config = dict(
    n_layer=16,
    n_head=4,
    n_kv_head=4,
    d_mlp=896,
    norm_place='pre',
    positions='rope',
    attn_scale=0.141,
    init='normal',
    init_std_o=0.00443,
    init_std_up=0.0268,
    init_std_down=0.00237,
    weight_decay=0.0,
    seq_len=768,
    doc_mask=True,
    dataset='wikipedia_en',
)
Each number is 500 + 50 x the weight over its row's rms, rounded and kept within 0 to 999. Layers, rows and columns count from 0. Numbers have three digits each. The size before them is the row's rms in percent of the matrix's.

# layer 6 MLP down (transposed), 896x224, rms 0.113, rows 14-135, columns 112-167
099:583593542543480539484539490510478499534510487417504621562468488560496517570558559490496543466458390543466390504451478569545545465538561568494563566550473457476514563495
099:502543597467530511492549412496572431580548612491502488579508578486535487583477382448455485451461569558536521422496487427550550521494577556510537526507563511493489519431
095:557549588435506529466439548507450523460472544449470484487498452582488505478516595400493551487417572497518437510514533523504433512470483560561476474548568511531505479582
092:475529514481436443504562553546522417513437375516493460480458492431580441577523496522536590493492456402525616467449507529497449523572477536494450470376459513543610558457
093:504478559492556464465480432540549457489568408498506451529533472461466462538491520610414501446473557536438528540530478488460447511472569577498564428429487496490523485558
099:478395583513469498474535583550472466497478535522557547480469605539471534521401492531520512565506531519524484558560527552484524405499453589454535457487473497447374405501
096:438460461525512621514491496516487409593597552434537455618464495527501481504464425544438465499494488535509560427527554531615573419474482514470417624590508516431498508554
096:589565531474513575468434495371465559544464511541501472513429534476588456423566475531520551507480477502471472539532497443588577531530444520502472430487551582508515560518
099:489429560501514493481418507488432403472534565538520580472504430506460501558507466568423509485399544432523470531576486441522585538538452467458522493407592366545576509570
097:545507421438508485410606432520585396554505565484566533562544528556540457413485461545512560484496535525519443540435540447519503547508446459464507443491550531400493463537
094:584444481439517441443476477483529580502449505521548482566495448534468474538467498612567452513437484531548522580474432468499398478515396509430577471422562457391589459417
097:526463524515471462591526526578575519456491576500510435525491479441501504478529477521436466467497462585513527465465424476605614525522557513514581400456471522431569484448
097:612540493524523496426468533524582561590467485446515465460563501479531497516497547465543547437471471602526550489494563502537506540559529527514558521476510458438519507489
105:446513466565548573490533573461457466449427551507597434569511505566543559470478566556471441503418545518497511530558440501535426450469465462439504507534464472549534446511
092:590620535453487454518550446444504468478499498486460468583451544534511541502461471442529475475397544561537521552558513554489477575430616438494556473509515512528533499517
100:397458561464585538533452509471507577437467486537499571515459506453392555570470414490615473423488555462442578542528434445495599585471471574524462462555533494514509516543
102:416461527511495484409489491525471567587497483601616519459511465477465497466472444429519436524606503539473590480532454523564596515515509600502487517569495481483464444502
106:474505495538504515510468462480498538477500512450423553497502457530530607581481507441421457490464581461450541468454512522470541522456539525456483509513492534522396534596
098:482465560482553511574479516412503543528422535456507531567467488513557577473512534480519558480575508465451478532472539507502534420524502403589575488413560478495540445572
104:586516471464450552510514461549474475450430519525498487445457527456489399458432477533481540511546464606505592400521437561582549449507488556509536509520492557485518447511
093:556515481449512424533490513538451504483507491546409483590525587411551518566568482523535517456482499495455521469415471499571403568482479449520495503447495545409498556380
103:527539514519583474458524574436494545528517571538495459492567530491560470510520494432478455414503584464535551481525457526403567475553555535538403531496508447528440491530
101:453446526496467580523446506556494471449566542538554499508509496518563493329567528477502464489462510515569449517454527480439552596486450559478549443527521457418482506518
099:492459574522557459519441570505488472462423440465435444496508415472479480498537520488518491495473543422467517442510539543506453501556506480453542535452485572439461473419
103:561519426461454547556408445550532431457526489507557449568583514437546511527492496545473411457532512558515592523508484542508493505498574470488456468503453453512525564531
113:467489509431445520515520449519523500447444500482557570412578516565439485527583426616469452479505544500463460584493467553563521526520460473498504482497493537499476413474
097:489474585454554478546500472471529554514493607579393546583528454411489537447445474576513575463532611500460499517461448520485548522490593466572519543549517405523483516483
099:590481475521491466494463549451424487510588537487541470451463361453506573574471531468505486525496401440484518453489556448453430486505605508442527523590512630522409409469
102:482556513405495485515511420484499508462534469503531468484465577454483475591538479569478492357519516425373445448500468577408442452390599585529508471509439525467422476521
099:525438483463514529533537502474535451475390496484491469584565544536524473447551444561412543479575477505617607480501528476523510544469510583420503502508478410461419569436
099:624491486472498549538490496492541594567529499457484543447537528410524518532467541520560431501417469581552618443550497563548459448455459416491459412341453471480479404486
098:490504433430521676420489457490518538485457493447533496554450560540577477495463501557422471525563537604371602468578563484503554594524533560523550520550474570520521528608
098:431518470450381515486476531407462591461610450557543444525537449457535559551487468468505555536530487502487453477467553460495465525520468484486457556575562557441470543477
107:511528476531468436542443469519465487551402460491525467528487487489478555550543562484469542484486548509466546501446434561495486534557552407541474499575504536481419500593
096:484403488559548558550569469459541487475494519542468587567528380481465475559537571464478474542482552520449461492580457468528559552504495403556518584542487493560466568616
105:547558516512501507468461482489527599495491574545462508614534407605532459455466433486427443502453484538604505467474444461508487466494480575443520520550538501527563480530
095:492516519428494446441475406583445426464473494495514473505459536537534470502554521523542464483470456604444552543481586424524433451522580497469531502570548493518624411457
101:434482505518554525516590390481479499392570365477528538542463479436539438495522368532513536438500472490474424553574525415519493503464523477525534439510448596488473455481
105:566398422454517488490455563499492495516469471428454406418569510414472480493491515629538495506471419616540473494459487514508367479522515472555478519599488464572480503453
097:537489432563516501443486486493441402516470512550530514445540445520446502418539399487482608526487469466456514561476452438543469479531518496501604579505469551551517526480
104:384600473477488470487407594449396534501490616473495577583423505537468537443586446497503449405530483537458575552531422518557496496503620499495548467429504489458564483430
095:640557534516512412469509518477539443533450540443536464547493585567531417470556445487421458511515535512479551523422544566485552602575663483512482480524469450469431387572
098:441521537477462501599442520585498528463502422551471468416491484532509558564557515507515429450419461445526513361560476495423524510434556508444581540467498457509512472498
099:520482420562548470566511490528471483420437467401552547456530512478454553442486503533498504590537424522460421486569509514522541598431459483537576463470546479517506501510
098:498482576550522532471464562429474539580465467520482554583547564540501516531513516455551457478534446496503508514400479566526459504482487520495434447463458481543430566550
099:510417472440609490505442438556443564482506500570511509444479598535430542485492499516520512485499601478516520423490473532559447505523498460448541535477516463499519519457
105:410588530445473527501470451438396374569480457547546641468508444485427503470492513451433498465487453445470502492598473480587527509503529518534453474534494701484536469452
098:509475524516556528527503490419520495517569482480441427445525528477528498420584507456487494520447579506490519547602525563515455428518510557492522564432523475518442499485
107:414353516520568578536514491465471549465523502470572491533498527493532552516553459493441462487493537475534437407438525425489479511554499573429399528462530364570434460547
088:519498528499563423500480364447520435549546428456534470531550499528584522574479464620517570458567552565353516459480572575481489566530504559461505554471556465543538472440
098:428470503574563514479433426503505458482530463496561550544484531445529495611540461591527487478549432578507502477477516588526547597458491428483476463558437492481572428383
103:520496417381534495457510441486525571460506563477458491514423449505446573564485477533575412440431545513523540483508527521488505491558518543563537465470557451521520519613
099:562418533544518581508499504566515508511499503536545458575454545513503545604482519532582509473485476409535596476492379497495467514442521469381405529454481529482497502528
095:558470504554538484496519529565563453429492444541581510537503455487518469628451386518588492489497502530403537509519486492523410457517515525380471435508518428489486504540
101:535481502588498497512594504538482456444489469352493485578503600523532468451577518534464510507469581480470434467464515515481524574462511536525510518490522501490558512592
093:437453502486531517500512522450394463430557451500435539491481473548574480559466484558532430512490585566488592536502550493445578458476513532461542626504530355503440563464
101:457445609522440566563448461537436503500494509488423446449506519479438546485474572381425542621449425482481498493502437475464515531496509530555582468484458457536547435549
101:486634531496582454524475485576445514520491534449528562454565430436498507489519486471507433458482625566430504460499464483493513530561495429539498526404523444509519496539
095:538473560537486570538413507546506495503456534543464537542535512594471538530437534478468515563390471576538558481516547488465509463516415555390478434538470542489434584501
100:437546429518448443536535514533505448414488539491561475464511391505569505520400543522574571575573463445556481446423446538447393469471519491491527413506550457502540481469
108:650326556516406513478408546519540537460521532511434525642464585464509569522545532411515510493504507479570458538507495489543486597421511600489573500551491561551485546554
104:445534474563390502422488444458550543573564469483501496466423470436506524472530492551477482577482464510494510487455449483558467517520445574516520486489534531625447509552
102:560555473444449413511488556562536546500443469443505623478506560427521518574483554496487464541503549531517536416415505514539477500510472545440508556525548438381498615489
102:483493502571483461479485476441468509507474498522479447418590593503529511524536514440453484519469561519490539535546500469432592587526417514495505529528461487419451479563
095:486507494535470552464586493499430541537492479516523478471547399473464490500432464593490426417497505624528513528559531511524498511442527482424593448498521522492497498468
101:540627480482502521507497485421490499593592540602508462497574408558549480552522486531538498426555471486514595465499518430491555524456491462423513442499528499579581513562
102:530484479526537470507584441457594551480530512527523592417505480502527583580448584517408465460500537473598490525532479372553540626410532567518532590512524425515592442486
102:525413469514493542484540498474510443474520532562548477482451531458476522557513546392506497489574589521548473521515485472537553527401444538595547521589602486519473506534
100:450497497516437552482515468448430543548513371466457489526376558463503513478546451549564509477526506528494491537467456567413445420524567480521535529436481470538486494455
103:417575463533542581542509507484564532468565591541531504543553437479485585479543476469490482433539460546508488584428476555582535576481470449494443480494525579551415482492
101:472451425520553485425521531433416482460527445643507423485468536478495468487475412523465485478434508523428567555500599554534585469453506549516483471537433493468544522510
104:483535459426520580528506534576529514543532629487533551528485432475530469591499500550546471564595530420394484455517453523516455420499517545486566499436451583555492377443
098:527506448402424427535474535528504517562558442494426494503577504475517497477463551521432542510410492506497461429478428588502418485473421493486489478557494520536514526505
098:508407458523460480519485462422576600460495436476432603593543549505467539504472543466491601544526543498524484472485423565462485559456433424485475518568478454626553403536
107:596426469549485600401472538432549467490487706488509493485606541475609584427489462469497518563505537452497556384464518578508469443524492440513554553630506523634551514535
101:507497520586453532450523512452561428518539462498530526406514542568487381506448383457579431508495565575413557501515492501475483476488595563489600453545458529435523528536
095:457539442457445468485498620500521506491521501600540602583434513495557482564456498483565480478531512509451518482569631519436427577470552530513513484459570490452502481496
099:497519467559505508473531480517547472503532547468542514529502464483524620486467483562394485469468469535480406477568479480427598456554481482542489549478463500439532440532
090:431466487431434519486449528569518573461486398477500536514519538476453520517505518510547463486456549519487549565393636494514531547453477451468593445435510446528541474457
098:549450560619490516510451491502485485571488576516481565456537422476547539470498551475447497467495563515518521518528419524510472600416548486563570435403443500499541561469
098:485521497524480530387452634541513522516595476491525518547479468593480355595519465529446560473519563449408534618506506523519443470547445482553498472498542496493553473401
101:447505500455521504497549519470546444575509483553526489456532467483437465491556511450527541568526510500531495465565539562550572510510534506466531509472506451437520432626
103:485572510568464510579459456510454491502552381550468496556512466560572544504450443569503459486509506492469553517529572509490468544466526472508605529470443491480473448518
103:560512342598525508447507417485441533594504444529473454573623551599516466497542491507462485511545513497563501446464510524430464537596473607496533435524395595486520510492
093:444432565489577530505484498597492487504508399406511462408462431530529579560598522628495538530512499571491493513482575578569537570433530523553438472494460501479421388512
102:460581492434493561600517499493530478436502478483430463618445553468547427539497484439479543494529529514520499432501465497498510518570430580485415458553483478497564487506
100:437533453549538479494558560587518522479523351532515549480545533452577454526536536491332493461503539401486553495574538500568489391524441611520525512481498484583458474497
098:467468544572559530555539596483525512490551633532466474489503404532472499509495555454489493462521546451523563562502558471441470545466593477531476518449480497462490545430
096:518450452472543484429526438498542417460463485559548515495491448498415517425485577455587516563425501508444429522529539480489520518432574417541479501590499539529463505547
105:488474461512617456500419433566497589553519480520419510483485480512435564553512521518492581487424420491484466511562460455529536464490490484445465568390493426502468460525
097:502508519558502517460399569386506469478609559484473481579583515529498527434469520434393533481471539519588524566512468514505539560384568547456524516517545479470443554484
100:495574552460466527536437520520489536549556513426491454531486489511480478470515377584547499534559466454480645496494429525498507601514529574507497550589501552408468532578
095:565474505463443596524459475482499484568497438561521448577451528567463537494497518438473544462546562450496514523501478515458550446516547429506492507535448457515501443382
101:432449461506502506405526438517420512501482451556584433475408541410579467514597511470519556487461431484515413544478579522560486537464579424473504415580508440509516422508
105:509542481495528481466523458500423569415561542495488516432497442511569416503538436552603472458504535450470445417527504560398542559517469546580503546529499545517462476526
101:433505558466525450489458540532532438620451510496535527591482516583475360437539494513557583501426501530529572587483494525489472568496514441547514495570421447510534507501
101:415556471565485468500529521570397522561516449501554478545413450503518527504512489587501518511520451546580441446399507434507455481431425547506509527483517500452523431436
103:434498526516433468533494423417492597513590558493524535526528482522569439554424624560470492561433469504507496516476558514520494513564534545423612505614520448555535508509
101:438508474451528472432512491467480470436371501530576478493536613419528529486524513475510424469500486576552490533475539483510508505596565570523463449458488452472459561546
103:504539472477493532571531474485491488500523492446558519474506467504459485494534497471559505507510439622510500380531479521530498479449501434475584453465525466468506495489
098:522495461481523551457600498477487450616522455407535510545535447494476445625459572436494482555480491481534528430568537450583510510474542475441491521498584475462484584528
102:501548430565490462507416556402462500607487469466404543535545548465561387509514441482567469461486553421487387514495467495511473528565558499577461389534610549565456475545
104:452586424557425428447481540523511429522466398460539597532510533499598516534405437446566510538437490534418489462489510452517575499447420499379530504468511438510502485438
100:527500526474449537454427492466580439524519490551487379623476496432548491456534458575481511487571612522585439547547469554489476515545541581633474406534558464564448524544
101:453526472514553465603518507493479516600474483529454487294429458404455507499475498532532486586507505515511460478459539514590528496582535435512490448422437460478511496514
103:471486511488485495490536466426532571624583627631487568503539459520470513439553487457468580518471465595476494496406462350603584514523556533479542428445597486558448465576
102:564477566523496518457448504463523465495571490542530575521583429433457539575522544533564514515530538591446506576641493513417486469400453469360633558468505537366472580469
104:507513482595568464512504542515601576387535489484525565519513570465501503467541467438622504517474509529479506471484478534507416536466433556532493424570543455458456620418
096:495535506580489525463471530579547480478486448532500467577459459530542487583467492539436510562581401485571557574531399546542524526457501483506530482502503542640438484526
095:455449430444552406559410518569576500508441434519418503548487499564533549528442562500562504624524563492453518522564531419440542500503507519417587533500532520437543490474
095:579444465489492515518467478507465499520488465571477499436565468527454451612466394509507483540436546514435570517457559520510462499434463497501555508433512494567536519438
104:430472474577558549542423542520424505529406568468526569489540417469528448504536489435451538498369466489440529456466438579471570515462446526461604565426479469554446567566
099:585493432516473416581504531487532624422635471474548577510508526472516466491400512504478501478397478397451477549495393396536542497578613459489476534477435463454487535557
101:469591498488534489513573455536462508375496476471531544526563412455495459426625524549477483478489650554511487466578440540583544365541458433498468471409563566464481569530
100:537485486541452490493494501465537558575452558531526456599490455521555492469477445513466452576525548506452404505521488587464611605511510506408511504460567539506502536488
104:491510437546481546520485496410530348483554481517511481625500571491527480483483610501596550448480514510605465467528573452495414526429490545514539445461553565613484487477
104:594437620523527498496525459457428493444442539541532504493478371485477491548504604510499484509464548383444464524477491515458496460446462500547468608516466504387492456399
100:585497478563459455441540600550397535538492446555480583499452512495438444404454506453544527588417512513523522470486529489563616546482498470519454545466497471546501486463
102:500479515536542494602554489481451439461593522429519486426509569535491498571597461484405565441497559528563537466438523475491542513406483498499531574545510505542461492522
099:427506365561571505564551553384373473531586464569457495468511532415534501473537412564491418521472527581462568502538547407483480498519567402489573527508411468508446467561
100:473514499513515537510446581490524570398551506513472521553527573519533416368433457502449453505522442489526506488458505506568505508575437544363430441503502518546443430510
098:531541502413550643480521504496459432490612453560505472457485420518556532442639516514518462505461441540636526548555432451532477516449524454466474550611502460483533490479
# layer 6 MLP up, 896x224, rms 0.235, rows 15-136, columns 112-167
096:457527452530490473556456456508493468432567529515484361486404601622527521521499503454477415494481445493508423494560529480525500511486493441460461409418587555501492496462
097:530559534404533516531580440552482362425481526471451575538445418512429496384483508493465556525577401471467468487486459528497390503464559469507439460436438427590472527598
100:486540461573491468517534517439513454521453589551490516520456518503509502479487515465452527557560433529587544524472490492572517429494457566474432487551526500438482479476
091:508585500480577451475550547481499565570467513498511473530527535546526509459627417581550501450514541513568484478457575442414509584500477563575439481459411560597488494585
105:464431443484507528383440544565467564547456495498627500585507485532492507509416522455465424560502442524533489586539511535517533496527565521452514482560431437542526447537
090:503461426402474470457464487422596477437503501481479497388554467571474444407489447460523451578567508558496575463644547510565406563473527461509482510550443567623562549492
095:497468472414521541538450549436524540565503534608408410511512543463576556495585517556520495519510424511519429566484602453514483505518559524611483439502474535533494519550
098:496482540458548467434485525573421521571536487527444545541464557489536541526539510458488509485624367480490435499517498468469526427579530385523535574466562453575518499506
101:536481456521568502502537436541516433575449560455498509467504520512600436463564358464541525519517397413509586466512484427393550462580515455517422532556472488474490574522
093:568511518487494438427562466444542490470563520407552433453547547552498524476497518508481470477457483381483566497508458410544534465474507418506494561464463508449576496496
096:584528538534459529449434496547483569399544566519581469545440487466533465496463530458510491518531568491514450510472507542542465433556506508568523479486435482463400529514
099:510552535458565529579512458514446404489535511537517505446504508456496442488518437543524468488504525516571529448517528490555489571529425490568461570507493479514557516581
106:474481477587596494511515472569504491488520612576542476574410541466513418512494620563416503550494466407563469495590550539423510497405544504449566514570463512466555521527
093:532571554559418420472512491454543531523450524599607575498421438423534494474432528502563468539430510444563475487584521514477513468487453521430469430523385541561544505584
104:508493497504501488565529533423486510508487625541458483521378510485454528617453506532554442497499480523443583595444434423604565450548466452472424517563529550503519419511
109:497492481505542482460569423565407562567522518544581485514455480502442495513487521517501443575586576561461551572569385503520542447495484573492479506472526537376515450523
110:509474474525487545554482469562449489441509473509446583537494433573505510548554616506504498537497509461419527450481458519524557511455436576485474558554510518512398524464
101:521538483484592465589561524486468502470483522446505447579498472618511561455523551453572495560457478528536442520463582485535490482454477440514515519423548443452590457528
106:555591455421401518456576479493372404481498530517584545410493504532479483465430537548523608430568470528473476414531436536516477468570515568541461501604426440514503493592
092:453475649463495478533480495623435625540486532553505431495502543500482479501463444497540461508466461470539536434459380481587448511484482507481410386481471581469421474444
101:516537548519563462462529453501507556405501466517429488433489502526581578381606546480500456511555420494525464489498520382503537480479587600509533442520560524548470498455
101:445484536532558427475543404554593446420510476530478462509457496547457543576598571518461580535481458411529505511511511451498492478504519509476513473465551547515537481545
096:393483383529551510523494558504517430553407587433487584515570530558449537565561521383495512558506507438498475461494477514496459453577499486536509466504503487512534512487
099:524506515422455577569544455504521530450349426467553502526501517497521497469419471523493589403554520468528402550572521451461466478519464525667596517531493501457555475485
115:548447418442507512436478459505515476488466536446556469394475544439484522568534422499529510526554509487413512539408528573545510512527519509444538473506434530526531515511
102:523541599503549452568499445511502534407473535559479533522510447485374499433452546492536543423461572555608465513508462519473506526497507520505470572500509510578604584550
097:596515481545545557509542441431470572497525510514496446485435504535549427608495507512477547470531488444577470603423435412452449470535574521473468584577572515486549404518
095:519552563434553480590583475478481499481516542582440514473493492504473460502539506535453472505510495574449483463487499515594564463527505478403372530568506517532538522536
094:619530407543554407561455537465537529529471493573475416474455455557528508562488486530536575511531456444495528435563521540477546488558462515472561472515431499507499553482
096:522472481555464531479523480460587561390565518459456548456583615456571503461479527483565470561455474511506438477494532438455484444535510511485475471551598549499462501527
094:474489504465460632461531517538512527461461428534485519444514488424524479535444485525503456525478475540470435556454454492491489498502539503511568506530506548441529543509
098:418560523485379472488454515505498472543539494494579506504492562529526454525500550465433472532474470550616481578481627459498536463528452547542523479587504450525449529499
103:476442470548478549515498539556381478546443565560488504490550530451494545502501459404483485538520485608494441371469446537508386443482497453506470585542565503531413537489
088:528447503603489363477496464500512473527506525410446495493482565469535591575518501571380477531563541463396529596510495542484439424473564513582419454462576449528429580491
105:544496475447603449428478481536483581410470472525472408527531452582573405525526436480509520451520371458552476542559463491473458471509455490438524576532520550652485503556
103:433481540440399438442394534523425528490541550489516583459428536486535496513541491516465394629511523549524589398486619411481499493582427490412512574466441549474504399522
099:395582460530440450589378508494512499411521520488465558481533594488565524499594511470479588510520443541531541446548496417463476522574488524402547543462477537481530507459
103:498566501433520599472465555521500547613436452446515534554531582544495463566470420524494554575467485456480540502441528448406469525449474563439448476586425489425559453480
094:447531565507499551502434488551544511528461501455558504535507575560474486488468536556528542543501518477597564418444513482504433511504524515515373476555604555539545554451
095:544482479460496567419501570553489584463460537502465577411450446501522478447462492500458551552485475471530563521497549495539428549517558503481479493550491520537536573531
096:578595551516527433499541471518486474483396559476468465493528501525449511555521409482482476561496395629516457580505537504491436504557607481596496522582431484552432448597
096:434482484442580465457443553523509556507521492432456543498477475536567515513520510442523504470628523468485501482504502466437430602524554503470456434469418512489589568500
101:508507486547563408447469508490473435488471512479490418434500581464455575546421532429527433494631475430509454475501465506443501483499443553374538460472435474552553487511
102:528499543465484534500527562478449511508518543579517492492445570595544503527559484474445502489561504488514512603499552537458485505580453460507409412457488459573530485480
106:466407508494532470487474446461379571445597514497443484434540595504514499472529521508470418487554475512551547480417497567552492466491505511525512550454499539455571470461
101:459497525417436498486531455519441391483529488538468593559518456513466460465472426450586564403543543457416518536474485446469447478541410472525480499485466605510493523573
101:548462589490520599442515545505469536556499459570493485445374566493488559458545500450475434472457469485517478548541565522480519422501448502471497647478510320449526573424
107:535484564573507469434507573506474452500484472588490539433430518473461522374520445590497531579430572511456482429383510425444531490542405546531553481535466424591506563424
088:420511428476456392498558487490496481492419577480494516498480498458448459552507500565507445531478439510502503534479547520490451438566447514533423426499447506457584483426
099:461485576488534479558510410507508451474595499489502497551560458601527496500550545447547528445507444485411389409444508583503444594511434496491520443554489459503540557501
100:440445484540527540510546475501565490474537572435456445515429489524585476530530510519499533506461507451539514476506543547553468480483516472536422528392463548542517417474
102:561468503522445562413496388519462513469477489505443554512587533497494468475426574508477596467478436491367471510436620435458483530477461408556461465482562540442500475582
096:528391435467580550439597498441448468511483511586504515490409454524465472460556541448505530540485528501431488532564470396461507516651468453456519495420381491562481460493
100:591470534523499459504558485534453474423498514439573539505542590478441484449495499596578464522479522511524479513462510519501469514518447608498463429557529521465503583522
101:447629503450524520512590487476470478557545517521440484486515479500545524496452445533448427551511501526537452577490493425492640423508443524536487504589570475477457520434
094:481446533573357424512512440512572432528507510523530474547531425465463483594573508525585519521492490495538461497535455538586403504460515524422466430443451549511485482588
098:403633539497528427550534456456446491582464522502553443510505544460530525500512451469510534491478585569510463539473467510459513554553471483529547569444608532473437481584
101:489445524487470547557430490553489553522517541577483521536507563530458603477518557435476419521550484531556444540530563521436490517494446525498423490473451454434533563488
096:512460511492532471539447511464514493399431549457419470381527441523465519460543477493513528498529456412415506518554592488486490555512556611427448518524478456450469500497
103:558465493521547426513534412555517500492529494341486514472383522518409462384625489454507508505558497515445466498467441467490460526499527560454518556497581442478483482481
105:643490577514531408481502498469549415457546532505464510530547464458539509533549511555498439476520514508440478519441499517456500512544488519471438477400549414673497530541
107:472478521608472555540604492597490558451564478480509591556452471510485657511573493513529427466552546530515436443549456648434443444487372533426477551449496473490437523623
101:481411476463567488437514534453456542519535443516512409441534595454529487488482536415399588605462462504533505471552494426477471469489414496512503496547421533481545557486
092:456507399503587527462540464516495496506481600504459508544522452456406534486502584446463466407548493511487537505499494564519476495531505472398532570551390541527591512525
095:515618597396558520450471488481492513553526555501435533427571445578495565609501491490586487519532404512457545510564461437482529493528458452406511463417586509583503583432
102:453468605467495445560439440514490559500478508530567504458475455535445515497523556508362512424634578468594504493520522503438512463521495557521455530558451468551540447502
095:478541521454501423460481545520561505431512448484458531410570465528454434482510574419443509462581580474486466592565508508508524538515529551416414527500434550535469611468
107:462416590548574530534502451430538520568487448574538490545502538467523510518536415502561512465527480481549541540401498443452473432528516447503409585447619448546367549468
104:547521445476398425421515410557497573547537500471500457551550480463474436459420477498434454576453544546511644552427553545409425499469534528491534509491632533452485493506
103:471482551429482485429459495442415477573478506500522492435466627571533440442425581480435412512534496416431483539503584518487494474544497597524502476479456493467535560553
101:406541491521522556505452498563571469432438603491517520522502520446586489535502509493460486510474502534477479473434552535508473526528467521497403416519542435538463536467
095:538461560468510431423378508454512520524452514501536496468568511473465495548525562543447504513538511496539460475444413405535525488569441570608487522563530457569484584423
092:502438464482520436473485419599485458478426564506480578505473496397527469523474426485516636502453456542433498530461552476441489515475435538495479499579492476427509592463
113:565485496553480566369533545484480590521454626526540519519483539415506475431477439447471498541551452508425489542468542560418415447508511420470455510560474555525480474519
103:509511496564541471428479460521503517449415470460483559477391567494570522589527502464514494562574445447536625522574456465374475494507524472468475439547463463510621515504
095:497458502498416471513549513526523506487529560624528520558528555527541496556418523446510566518525564510546505467467498468440467550590515534507452432533580469474489641549
099:473531455430439382497479496524493484446576505488459465483551472588544569455428542512494540525503498476429498427442536543574522496491515530466515528471497525502488480596
094:435510422529475450458533465524597475494495563575565475509494485531373490491503522512458498478477542490519523526510573515465525393540507478587528579421473453493559415422
097:434534481459475480623523474505558515445508495392541591448503480505471438498403339506471496520531456402494484474470492518501508531518426584432529499444480479504590588438
096:480510450563514517414535555496426480487564498588449447472401488508539519578554522556565506514478491479517576514507533453512440389455456463528436426424418498487519572511
102:488527490430497548518553554518477491531519499602530439453450509476502511496560554408567563579490492517488515452509451581511536442419482530492527536481565459433470522508
106:419463516470468486555565532496533423518489479617522543445525483514442468503460496439440525540549451486586500538542637437401518512471431491541558503589462405476528510464
109:513475490511424537406398498443484511409473497489466530422582466508503437518549551545513527540532459509561391538473492513512530451453482502467522475463398485405445507492
097:582534634415545461420529493517475487540512495539481467415453469586473520615596543521467475569550442475517497517488586540512559444499479469560414467523470467555455472531
101:450580557422470570511530478524523525550560495503489451510513483507446411494450553436534493441485474565553490516502517439480463562525481576538464455550556482445472531518
103:505534528576486512498551514511480532520540379512584591486476537586483429502564507514478501523545431423474485402467471544530504427518442534511481566536499528582419477457
107:546424562604463496519542541475443505564489530420508476531554490464424484539436573512560555441465467489513556519540540464441486477530498505517522573440513515474423439495
096:553467475465527529550488500464434563430457492625466517523520573482530441532540484541571574415489508504494600495558493440578432560482532438447462533436454410470468465543
105:376445438486552416519469447470535431547548450573486559541419435454546469523489482514434514413443516370524489464501502518453490482529483535532423496475541506525505504473
098:604587435470521410449521494499532409486538515545452443527495503440489509529508466515493458582422501500544530388566529559483510436531515466474510456523464450496521491589
106:509500511450439521522478507547490550561547511549522458454514501499511514498572464540502458530569449459461517569515504512490472540503431580413464485478519430460500498510
093:513457491562518545518523513490391485483503490504497446479471580502525479495448550552606501480527450505501567589472505485482539423437550477522550562496356499687497524497
098:505482511481490482431496427468460550432460461544588444441384532473522488611496440501532546580544393501598416493492539469482497522521551439500530515522555572562523487496
105:516542520476464471434413524505500499491513527428504482460532446537485451447552468487546495578505507433487485523576418513603425560489497569533595616605599540467489469523
107:522621433517424467426511493531546504605445493543424476496455507543471420475575590479541439508496515495549417446489545503563545559451495483513517525532518507544393429504
093:468586406490405463556529489467486494527501486571455446497454535489580530415562440624491466483513505583450413525439450486520560459460463521492484517501511471481534551417
103:395523541512461495431504526460431477541544477558485449536397488468534464562451595541569441501510429551470485534542592474500454486529533521552571585516516415470444574475
091:512488571526516515444500495533569452463442543487580494523421501493492502549530485439559479557535498516532476615506482533372474493464498499480420472550653503493456491424
103:560533570451480472550391499529552446511538619539491565493515556616521434478481508461521453508526407517565489433539516566423451551551500447564589542454505465481431477540
099:518486433533599521454549546459466508509547502412579528510482470539465399557556522496446594658497433451566430493475514558548479455478542529530407520480513502543557446571
102:475479542536501526395479557568493465547456557444476479420550500497548459461543389422507569542522534518440454544453472531524449468635492574504501575551466505560546536518
101:421489494488461562446379548532411557445461464409471529542450535528457464526520494395412503540558499484535376468496543596423475493567486502540465541456458532547530483498
095:530503484516507450515433424569512567441432561491506480471497470611453442468529561434508509512502487362560529593589503526452518507493510425439532495539529494511493510585
109:446461488535442437587481493516451454508481585566566514437488473395476447503463540558497537512549516534587425626502538482534493502489538431493499448425411447557548507491
112:467503521497471474522472471451556495484523490496575580549579407535457487461572545450460526500525451510482489522451451450515489520535507570454486509486441389590584460562
098:486501493452612480458394407458474450431577415474491519469496480436477485578499499470557470551457485499510510467561444543466473507555483555572529458393565554525489444543
104:428607425556506530454460448515593539463549467568542389501474580552483405518477510461641480473502520566532508471588444486504457454519453566502475643503483444457660584487
100:529509548523469481486475450484488511499537495574472453627533459538520445443469480585424456518563504427531562602576471485582433437611502413536527489541437529547475534556
093:448465515446522434597476556596473527453481482566526415535438473484482525457543556548537510590520553584539466532559551472438421474438535376519456538558448514471499440438
100:437546604479391501527472460542575464513597502439455550444436505516542539541531428492511527543432625507567425567534522487511482456494509537434565482542463450608492505417
099:553475489541505549496532496504448568442523667519367505503530517480540468565438495411575442518567414564420445504439514606473442485548497532476490498479507474529536433519
095:608494461426496536546507524490484599506513485428443450563596527514589561529453500515548450542535444538489505519416506412510469533538565542535488487444472571461538528393
100:484563462552528599543502482521461580477442446442459523485494504630544574439546527520534641385508487457489506443492497558503459481490556498445492505520464531503497444462
103:535515502527422537485545529454450534578500653536512477504541453494438491551419507461405438479515501483421473471463518537508520529492549515445480508472523467504529513495
103:543455404502540541578492465401548472564408546546416446504517633595504435511555557548480456522538444464588476550521511512509462516437492558469555541462563472585492544553
095:391477505474485549590430468452463481501542574514483566473423501496524421532488533520479518537448483431637528479516538531611483503521475463534505487629547545486511441483
100:543553486515571630485563526482508520563490467513435525550524523436528491542642465449489490548559450477485556488472493500450481494513471423436442589440519533503522582532
102:496474475496623566536463471457496537496504564458458544402535554500460538576488528445442555473492522500488496450452531543518465467464504485473547578428486508534562563484
103:390494460580443431547459462471473480490550466475477477512503479508473456474553409463639448478571542567447462603541490482530493529510516435484557575501414446470497458531
097:555492515563540411475530507453409589525458536453483422502489511481651523504446607451561543475558546503458487454574530537494489458508504457366492594537416573532575549615
099:521558584455481630451446480482475522528527589475430475526580512565412491500568460553569461511536536429435481568474485357491464531545457584495451547491563478537510471474
094:429531458474540470452606558572398467519540494543483524571557500458535457591484464469577440477541423647519533515474609570534516517512443479506548558596483498493545532510